Each number is 500 + 40 x the weight over its row's rms, rounded and kept within 0 to 999. Layers, rows and columns count from 0. Numbers have three digits each. The size before them is the row's rms in percent of the matrix's.

# layer 13 MLP up, 384x96, rms 0.0921, rows 296-383, columns 0-47
089:506458493493369513508578516533488455551480487502459477530556487481425527556504512519462493503477452494539424459471456525427481500466493517525483
102:483501440465481515501488510466508491499450536548493501531449527490448595496488457485498480462540507484510554490509455448472538450590431529423443
093:445454498432510550554489400540529547501526516465427551461493488597497474553493551513517530495439484500491559453495504478508504559530517521517518
111:552507502475490445491538507575491493538509528612496464455519423474541547497479435565486501440528499475555468538468482531499460539454525518489477
096:514547497456482514465461477582464552448613446560534519521505512488444476491392533445468452498510525436436489521546458501490563486475474513534472
096:491490510586505531460466509580517494440513458405494458460591497460479468487518467573511445485518498432517435454511501536545542497512445488482474
112:447478451499500623483442528586441517566490466462509475485560490460570506486500497532456472497482540488477530503567478586546583490506496440481504
102:511559472456447473568419439475485506565357505486477526511526557500529490552496459531532462464465561516454513508403534475519472458585550498496509
100:462420416528518491455456498447526558515476556516465497572533475485545473538406541566489456548488478485537517523526534522473505468442510460573461
104:498511442533481502514523525532478488511550487581463493517556456533562590569513491478529489502413508453471476474554525474476506510566427481494501
093:490507471559466494518453498544465525495491487451501546537507463468567479519594486442497537447435531444519512516413434557527528446458525548428559
110:560559522537500430480480540489430571526490477478597445476458473498551580498485492447486456523487461470427549496514559477487492464490498500522523
101:502451535427491472461519527489465542428516571512456480582544474489488516481533533539502470463506501524571477453556476500476511472454574426496437
114:436444498522560526489424485599541497497507476551438430475449462436483520526467520525528529429502453521501484505513468509529467521524426420475525
105:442597528492540554512417466509498485459531483469606434463543574493478528503461529491510519507549488490513548549487480440485554500519481459503571
102:439536518577512546535469525562486483522456480472537440490479479514546501529437535444516528472505384486525498499456452519474486518504570530590601
104:500476531533517440510485468568473546532437459497483516521523529476529586483520475526479496493536501454484473558547436482459541476447586521442417
104:511471497472481484512506484448482463525471491440452550508456544512547518503506485530508435527549479550405463453475485490506475439519465480493530
102:519428489501462537518528483471500541500472504535469497539470421515545590514447542486460503509467605440575499543453534519473564489477488496545477
094:477457556553499472470539473496554541500520558578499504501561502537558509478538561552490410478534530494501475516503445469525516537557502516526488
090:520443535449435500508521463542468474558463468520526383457502552478473481530481561497469521502519456568579464487482507423485480537459569476515494
101:484511495524485496528570437537495454553502494481524556491495512467594485513503513519545438532482492466536499556541478546469497469558469587442529
106:499574550555506474459511457463537532498511523511557536565473457516496570527508531512445438453560512444532466485502532560483451518526585504507467
098:489459539600511556473551488577440509455486479556483504433454490523492471495503569464578546531509470481552538514479466475484507515513473525595553
106:435487468479461437492457477552474488544495546521510479447466541480549572473576456539525498546540540608497519498514484542482480456524421543514564
088:522582557498462465475526562524500440474489521510487508579404520471498598477450499488540519467442443515525505464531478441508416475410492481525432
104:554457483559467503527569453530487536419550484509499539551447554459480526570457492514458567576516469501482547535496479505449479518563529457533523
107:515487472513456492505487464493451492457471402506482491427505468512472574572469449555483457553441536424527509524406517487514518408522520459547449
087:510508490483496437477513550545551610491525467458518471553499502427591576435551528501482466500491451475491470459513421542507470484538474527544548
106:450475513510499564490560524491498475525530525495501498513661507512496502534455480528495531560508518457513485526524436507538521471466479462501541
102:516563500560519483496451452488487460548458507411481566521534502485521488556533474470501495528493496463527468515599571464487437499530510487499475
099:521530440522510506526436472611533513524492487450467483535494481496474515375499494553477441518536398457459536537429465464449544475464457450516435
106:548487476452493462424485508542458428504498486451480483480473454481562472507518515530456474520455553499506409573584515475460510553493471531494462
114:428513494499481535504541548527497540520536514498496459495518546476492541461554440481520533564511563552518482423546504455549545529541502553491583
117:523399471490473514571455557560460553477447548419534489543470499459557474482549446486540411512503487447553452451468461496517495459493508469534441
103:417441511556453547563496459508499498474540475615539435457484545463471497557524508453455483487500468465536459496404534475540512483456496575449469
107:527432594564456553540488454545511453429539521469551447530509568499512516493464509544466498428529533451494487581479406468476476519495500464532536
100:476488486503475491495569472556540500583547446541434475511463465510387529485580465528444501509557471497503475499560494516469541499485553507560597
109:499549451520514501495481534543506520496572481464507523457536535460479505498550473522505556511501525481513533464471553518436531502471528488422486
112:498529492540518485534530486565471566498439549518485564446570496497459514401425483432486436542488490537465478545454448463471550467505471532562544
098:529500473545500531523447504481509525440510579388435535487503475513530554486409508490518507483492503489474541558456596555488469515550454514506468
092:508487439459529547499476470496496540538480521567473490502532488399506476470424483457460463599509489457474509494493560494514412492494502558533463
090:478504515504528543518520475550504490532584579473539473514555521511503527505464577521498497477475466482476501510495521567525574541506510595517504
097:458508505568508437509551484474517411492461460575487456565554523515534548506513470446515508443509491511441542522522499459560517511469552526512453
108:498525441496490513529480523491458510532453523530500424470473500498477448451541472481480518454518485486534506436521532471457509520386463491544529
094:523469442512470446486503450580529537503496452493630517532493488460535499529439487563514501512489432541473496516524487465426447467534522553479451
097:565460461559544585480581465469484512491445596468539507551526521490446461525525457458463517452498502443403498532542516491498535514443617493454486
083:507453510553459522497577495526512501443517458491482514481488421530461535517543515468466470409449458439523506535517404539482479497461473487532520
096:466520531521502480486516432542514524534488550432438433523538440501498533460441454565471598465419485473492478546473489517514443459488572496483469
105:454495499521459578538503504515482529592457564500487425453575485481448549515515545534572457466546507475553500576517532513465539467424527526520581
095:517528481493543473540464408535545406546454519493448418547496497441478498543521398463526505497508512493487518524517512441544541504540513498406461
087:510467546518456457434479430559475521513553528502483470506455487463503488454448526515533496401497475432474512510596502471521542567536595489497497
100:544524426512496487506482526494479457473510499554446521444555499516515551459509529442513599476452593496498464489541526490463505467464488507479522
098:472610461501498475485530543515500533518530516496527514507481497474501474559379566553468464512458483571467471523475516485464426498502461483415572
090:539521490473478461494546513501484445472479473505484463487505502538493489575485482461477439455542518458464484539513474544469516462490544564548585
112:488505474478536526517519475514443541498501464471512519457434583424484547501527456544517488471540532502557523446544503468498536477470503507525490
104:437529549531423420528506513533464507520488484479526436526531520493483474472433443438525454541489509462520447514461460501530446477536563481424507
108:564465490501474519478505497472492524474475510517523533492526466492504590539524604521455496492488552577533502432512578455468508454504506510414486
104:472514481450522561441457500520481496529475515559498514527492472554489505499445507490523512513540435399560503411546434467461483535502482498501511
101:498524550562538451507489507482523539502438455544555552372479507424536498468538472485578486506586431547498448507467420500527455479572476451486466
108:485547505488499433532455415575486436535447481532466462471501434492459471523569471442538574480427473456463487554508543434505478491516516534537504
099:508464541495524371525545526536538496543514523505471472577533515492521496548529462477514477500475395467517466520564471391517481557531533489431472
107:517504464482499558516461476513478543461449541510517538484472489470494483494573497451482448534499536452504544507459514485521407499513474535511502
100:472454505490524490465488569477421568540526540452510506420524467465521506515452471491512529564448521465533436464479473490454483500513483498535527
097:493530553506459405465428474488473480527519482552458469476443513471522456539499498569505556516515520506474480412492512507528454486504513578473565
112:519558490499501477556446454560539547538479463484529516564496512519488497500498477485493522464536422466601527511566502359509474543533453526564517
090:477535460492446549524565497450558515483444515459456519488575535444531483511533494496515605485540540457511448465426524478453495526478509537465505
108:496557494541475483471489485518496468475532539492554469495501522516549489634462516511491512497528437538551541488480504526533473494474433478474527
090:483460453498492433474466450490466526528471514541528490458457515559544464529544554515378495499497456525486442494546518574437504539449498531526527
093:454509551430488507510453469508451552572510495521520517440444475556462535473506463458540540382524435496538521566467437482468461473522500495545495
108:473449538524521506409526485526527568482450574491496514521530477553470606470472605389493501559502441483443474557514534451522499464496547492489541
113:496518447503436571499421550508443500472556511485510482481459577478513452510482499488548560445503431459534483564487458558536488533497487481585507
091:490515479538467559478484423545520471525472451515524582464515462497541524493437392523490454550522455398495518471487492542499533525513523461534490
082:475521496551420499514512522485542425481450547496557492481520475521518517430508569541511477443473528519539542517545459392529513420511454518477530
114:522486493551523514527490518472513528468470477462533551534560508539484535484469570576511519533470433482482456520458555437472495465532499491487556
099:481501462430469537385414416482467432496460440417496525509533500471507476480469525552505541531524574533505502559505522502451467468513463497534551
096:494536487528525485430574536466541452468489545516481530432471485552465447532488538503482476494488475502572465501557508565464454486508508510518466
102:568476508504475466483456432521451502503476563502530500460498443508493462428575512475439500417469540547526484513470442443443497465433491430477511
104:440586454426457511425437533547494595563424528476452480483487563472518489529517417469478519472500485467542520528543474466551469455505502485483470
099:473482544507497513508446504477540505491479439479490529528419455483449533489516422556521514500444523516530424456486438523502479518617526574485510
093:525512446484418462461466480531491520502513446514469519478497497524445483527466485503520423486538589531449535546531533441430451416502477549578425
096:495526527586449511570477481494498498518481433527495513459503489553526526499487509474467484435439479422441502522516497479466480529583590513486483
106:515443521575472444500454509554514494457469475550519483436459449466528525497529432572536574461544504543461496488556526483567498506490452463477559
104:497430495528536409481512537545497543521488469510425468522510555560520540558523521561493514539573410495563566480514496449520515555491517511564517
098:477450527440406480473483434537474539557474509492574546439488496556546522484510454566460509441484491469493489499498511442536514449571487527446527
110:459389491567440552528485518488432472478508541456459538448498485531514441480476425550443522539476440559494476538540602501502497501450503474498579
102:477498550587504491445466431480483458441469473469491522474498544519482455563512455504513494554504539493502509486498429590490519517541520509495490
107:431458421498526513539539496524481534504566463500406499505532491469501436473476500480575525470519496524487482559428483482550560516555504530587450
# layer 13 MLP down (transposed), 384x96, rms 0.0945, rows 296-383, columns 0-47
109:489515493483506521517441505455516540459561502526510538447466468544643507459510482496551539481505462501469524570560511449588532479541435477532515
097:536483503503436469534468469515449489575570525504535558504548467550417541548540438444520496557443514487507549517575499573539559500520525497509533
089:494490478472464437454481514515501474467520489529453499465465531496445536502499369437536498550462483514455508571564546493450472477522414500500474
106:451524529555522522510520499509435474492570477564500432485481500489409439511473470415550516480469546490504466517522463424491551502508480435482482
099:539450516498471462528538478504537465522397492476518491512507545504447571469500475482452522455431513535464551480470474481491452518543562428467470
101:489461567525428594497548455504470450534570458509478508473447449532541531490529524518499544501523518498500535506576504462574470509560592434508494
111:509556514540545457509508631432458462444487544493524488532548547544430590481490490521502502449541474524517531482450496543528516511473518463527490
102:458482445484503482472450518398509498407553534501522456492500532479404477507486419515506471572517566502498523559567463544502454511516536504534494
109:517516557561475491548570544528515457563447508516539521514532441512434466527502550471490517538556522499500499400433524547449458481482546531568508
102:494481489500545416546550508458490443519454482422551528412471503483465452500510478522522502509504491447536399489428462469555453441500496476525380
093:479520509512493478513544489573529486526507497518528473512503479534463456463544501498468481484481483487454500478455535493483504522414543616555483
116:481486511439503444513486541517413528485484419464490415504543526442478503537570498482428520542450481526517458526554490515481436464514515519526529
093:476522541484519480507528512428550506437566465492478551442493467526489493473478503475496538457523563472495505488509450489489483473511537601479506
106:486501510523514488524543504525495506557448426452463449483524537521465434455532514539474571477501479506473551504471521492496453463481518543544506
101:502470514491454471544540541555506442550511514535491483520490431459465490424481489508526483477498456424501438505454491510485461501528539503510510
100:514465515492433467457550462495473443526493533525487426513507565478471515553561491507526452483529534513463567491502452508538526486475498523484532
120:546483488557571492431568479568513462469452533466509482506549502530503553543526501442525476493498543524551515510477648539549541567472521501441536
093:469495502418454516521502494467506401425492513539546479485522423508499562518505488473538444547511490552518436432465417522500498502471536521475518
090:516478453499498495533480526456435538508555423509468430515466530514494534503477517578499535462496425554465528528399440546529441484520467522488434
085:547518482549416558528565433456457541525511448511526436458535538514471441535473441547561518482472420538533495534484459545517488449484465512517416
093:491556447491554511492542469497585486475466523560487585510462494509498428506517505440518498553548515448483459546539548499510454507496461578450483
114:495479468478510473525428566454511488466503505462542468470509460464400555470471483528478549501504484543519455451457462468494484551478561440554489
092:494525434497527503523439485393477443499506470462510445521512453484507515464461448476484516475500555518563469529579486544530439493426514442436530
100:438467521562479517420467522477485494500573489524500508529548496494469481513448428494592406502528524495469494508596588499553495514482523500453522
100:461438495442554495498508522421524523495488553485522547479516485526413536559497547502489542500541440474549532563469532470556543580492551498524509
102:498430431470503512500474496444558534505502475493491488512502502512518440441480459522454542478548564423490548558531494496507536500603497484475522
105:502518493518471473468480471501528528478571507453519482531494471503455450490499445455555472536424517509444466460508539491514430555524476540559549
115:521536439528511446509457512522492578490449527558480509505517471478537477470527573482519593507476523413462497459490517534514489470507443496565483
095:506454569527567451524438489503458462546459494478501544461485500469458473503441415492470502520556482525455492497531548419491500522466550477515513
104:505522462543509462458488455498511500521459500433535408509588514443481505396505478541497529564428574454503504488502402551445439547442540547445484
101:483500498465486463410503569460545430471399475500449556481548528481452567490522491534529432478484389471512500442460532482463520486456501498475495
100:538472499499464501485456509493490565512472466516553534471503465506548554487477542481469474556524520524492493514496464544571436502507526398468498
105:473460513521577429502504509408471560512497522493419542500523469446437542525567495474507537435591486524434554533476495484494565508485538501495495
112:464478469582474487539547543541475468510514527547517404530473495515496517518521493433463470562531461495506426489449450503414493496506496530514510
126:452506488512455467473581482558480464465487473472576489497525500561519538443517518455521461487495491498511543397503567507485453517473468431556508
103:468512570525562491460521533518553472448442461472485550532468487516467495539574483472521473550536525517484505553463590556511502524580493578543527
096:477507533503509483482573582545532523479523473487506464504519494484436468529566591509463456501500451517498548431483415506416517506570506480517475
088:537484557480499522487475497492500533432495540411543504485539543531600484483464444576478509485504525527480502499470415496555422525416461464490474
106:492557525463498475481527509546509524489480468460512512397497489573535447536586520538516533489462458496528558475490466472515429510491524471516429
117:438547519555421510473536407443495486511508544462546470488532453508621473448486472505469536460464561493480530530551471516467522492452482513516533
090:500575519477395530481561514554495481494473457571485475527494565492523457523554568577469537482520488566489424542464472530560409537489551517498493
112:567510596484499531458464534535546471590553507428487487527399548523495469496498498527527483487448473495497466512485530477492553570489550405481462
097:540482478519538571492543523476478421432404498479458472434453484497462531521569591519453487577453576533512470546537593451483433573466502494500486
094:509491502551566529488521555454563501510527481510531474563457527519467556534495470499481549460523465538532564550443579536528510555532499463477420
103:514520513488465531439492592482462485466516471526582519547452429533484508415570500525533495499493507569488462497456425501559469482482499441482490
102:502446467525467410429497510496515563545570501541450545459496523488426440520508486447528555465576488508469531449442520528571457527472444473533499
093:476529459423481457487453501522515439517529538530546456428500522424517544588478546514549476448425449487501500530499490491538425496445485525514504
091:549524568482538520493465461541469507560575598498535487522445514537536514585502532498508562514515541563497572444451545440437458525501551532449476
107:481502503448556475445445535525484475463524499504449483534503496495479504491520443489546378514521571476526492551543477507466488466500462488520545
110:522509500481478556440471479483517507463522535476528476519508493475459500444496466548466527519526504500464540555484691547527526562467502578490485
101:521507508462425437511457513486465449548524509531517481518485513428423575504538457487546478491573543512454483422510543543523450476504570504466493
087:498517488511557537462527520478489531447482438466510526483484458533519515542489452425468566515493496553537486479534525472450587464478478494480492
114:498575498552425532508615427514498561518513462494494501516545539520479480531572485447473453423497438552494548478497540623507493470526574468521494
108:438522557510538587513531474534475465469502473510477515497462502551535453544406519489484432455508488473542484511476560449477415532566473524472428
097:450495556490533515571540442515508516489519492458532532480440512483493480384511561549499482486439450467500500505460524572455415456497508514520461
102:510520448533547520536511534428512490552471468555458489558500513504451438535471483443493429548473548549558493537498437535540496490557554498483493
084:443501581523507490530520529516542478443531543498568546576474434510534493487470493484555537543480473482565499468483478606513467501505550561494487
104:515498526483560526564531458504556488539479507462515473481399493501583516415461465485520520577471450454543481500469499506455490462486492502386471
107:545502510535491519410467484515449546473487466466495473547566529473488424496399416481526463503523546548462512514536580493536508518527513481486587
097:465491430502554499484505526493473465511516475506422511550464561508543518519556525443450515520532518469517600491471515517382568472516504558508528
110:483476445448470535555414484458528490468488477550444463515523507433517442491502522526399564432531442505484482513544496544494474453531435554500496
102:466517523494475532508466553491459517438471472511478488524513564435473515513445523485484473558565515542520462487462524500575452500513544496488538
097:494467494544525438521433516444519535462507478476506506546569570527521553523457426522508547423571548508455511514567475472494477436493530504502509
115:520558523490501531424530516508532549493501468521493488505548499529394548526526585467489496504438461574489501532551524499513504581600427503534473
089:503533497529540417515457493434555472524526608484501558461506447525536411484541453511450521502514512488489452466479441492531516511549469511490531
127:539513487549518492536443529427539509527583495525552461454444485456445491490505492499578526512443501452477458539558542527483502518406517497520431
092:527459530444526466426530534487518527472555492523475493541448490456407500447521479478463472507425508514417429505485480542492517587556534454518464
089:552473495501526479552451506515552463516457537551472530493442529453607530473544533543492511504449481474503510507531419513446513458575498542470531
095:518533482471469587467457506465513477395468441520496584502432499557525573517492491495585484538496524512508481479543522466499427574512551537437510
097:504416503508516542482550555436614501451499534488505518510541459491515448504509579493436493523513548449462522455562486454459501559452509542482463
093:503516558484506601491494473542461478433494612471511441460490420506510430561453516559481476527529560510536474478503506490464482511454505472456536
115:524472515449431467507578430519583494548531481535496544487514563537580458475470462513456392545460514434513542496450550476450512473517467466515541
093:461527518492563486474516545485537401513510453505474502476462510523513468470504523472502491473570529502460427421519574526497442548544487544458568
107:537530518461555495498527447548508532560495500530505511457506533528423413550521466490551527492557474490465402549543540554523507510529551430504449
117:520457483526575530523488517434521548551461531505544532510582530558559495484430472472543487391560510478506446484448517510553498547534520505462484
099:557463536514431520423548508502536572495471501496550511512478460469508523534506480540473496542533496479540485561470558511582492450505455499506514
095:533484528474488539576434471449497483547563552421441503462463552518530510483493453522509532529498472546449536520490426504502488473517509524475491
091:528537516454481512444518532502526456504483452471576428532499529542558447507479494548517541490418464450478469498537512529471573512520459472557431
110:525486496538528530501464445506458466518497469465456491528482453455372465503430482512454465498472532493542434517427587396416540506486491424490531
096:487522551494517426462554466527436454511520514509494512492507574539518452529465549500492459521532505465496551505495512498467388476410453539442558
102:522507541515482517542561513489456526508502515481474562476434478510485498560502553449446529503503532559478582559526517448536523530531536466546528
102:503550499502536529495498513495460497475564507492481507477474524498505492417549393498431518492486494469562492511435561473429551480482448590516492
112:534496481478529541536514474529576409408430517524494472522533505486474545448532489560516504459505525449529511463477475452481495479519476508495532
097:487475470451457498448536479496437461473532502475492531414503528540512530418470532535548412553482535540449565508479494543516447534504464508502475
094:472529411432485457488527492491453500472550452559511538516518506458503527479483499502505447535407483510465563527483491433494487456482446549500494
105:544502540471497562491482461481480543563530565464532528447505508561411537549492502514582490495479413487489433469460468453590512470488536414553435
095:425578520508524442449518528399536479395478460482516502477516557516517459494552442498481429565467507483551511528461413526513464485461475516514474
105:490458494479409485455479516483581565496605480511476505512469526479470549437495474535504536492518478570495518536468509522471518501491469497445529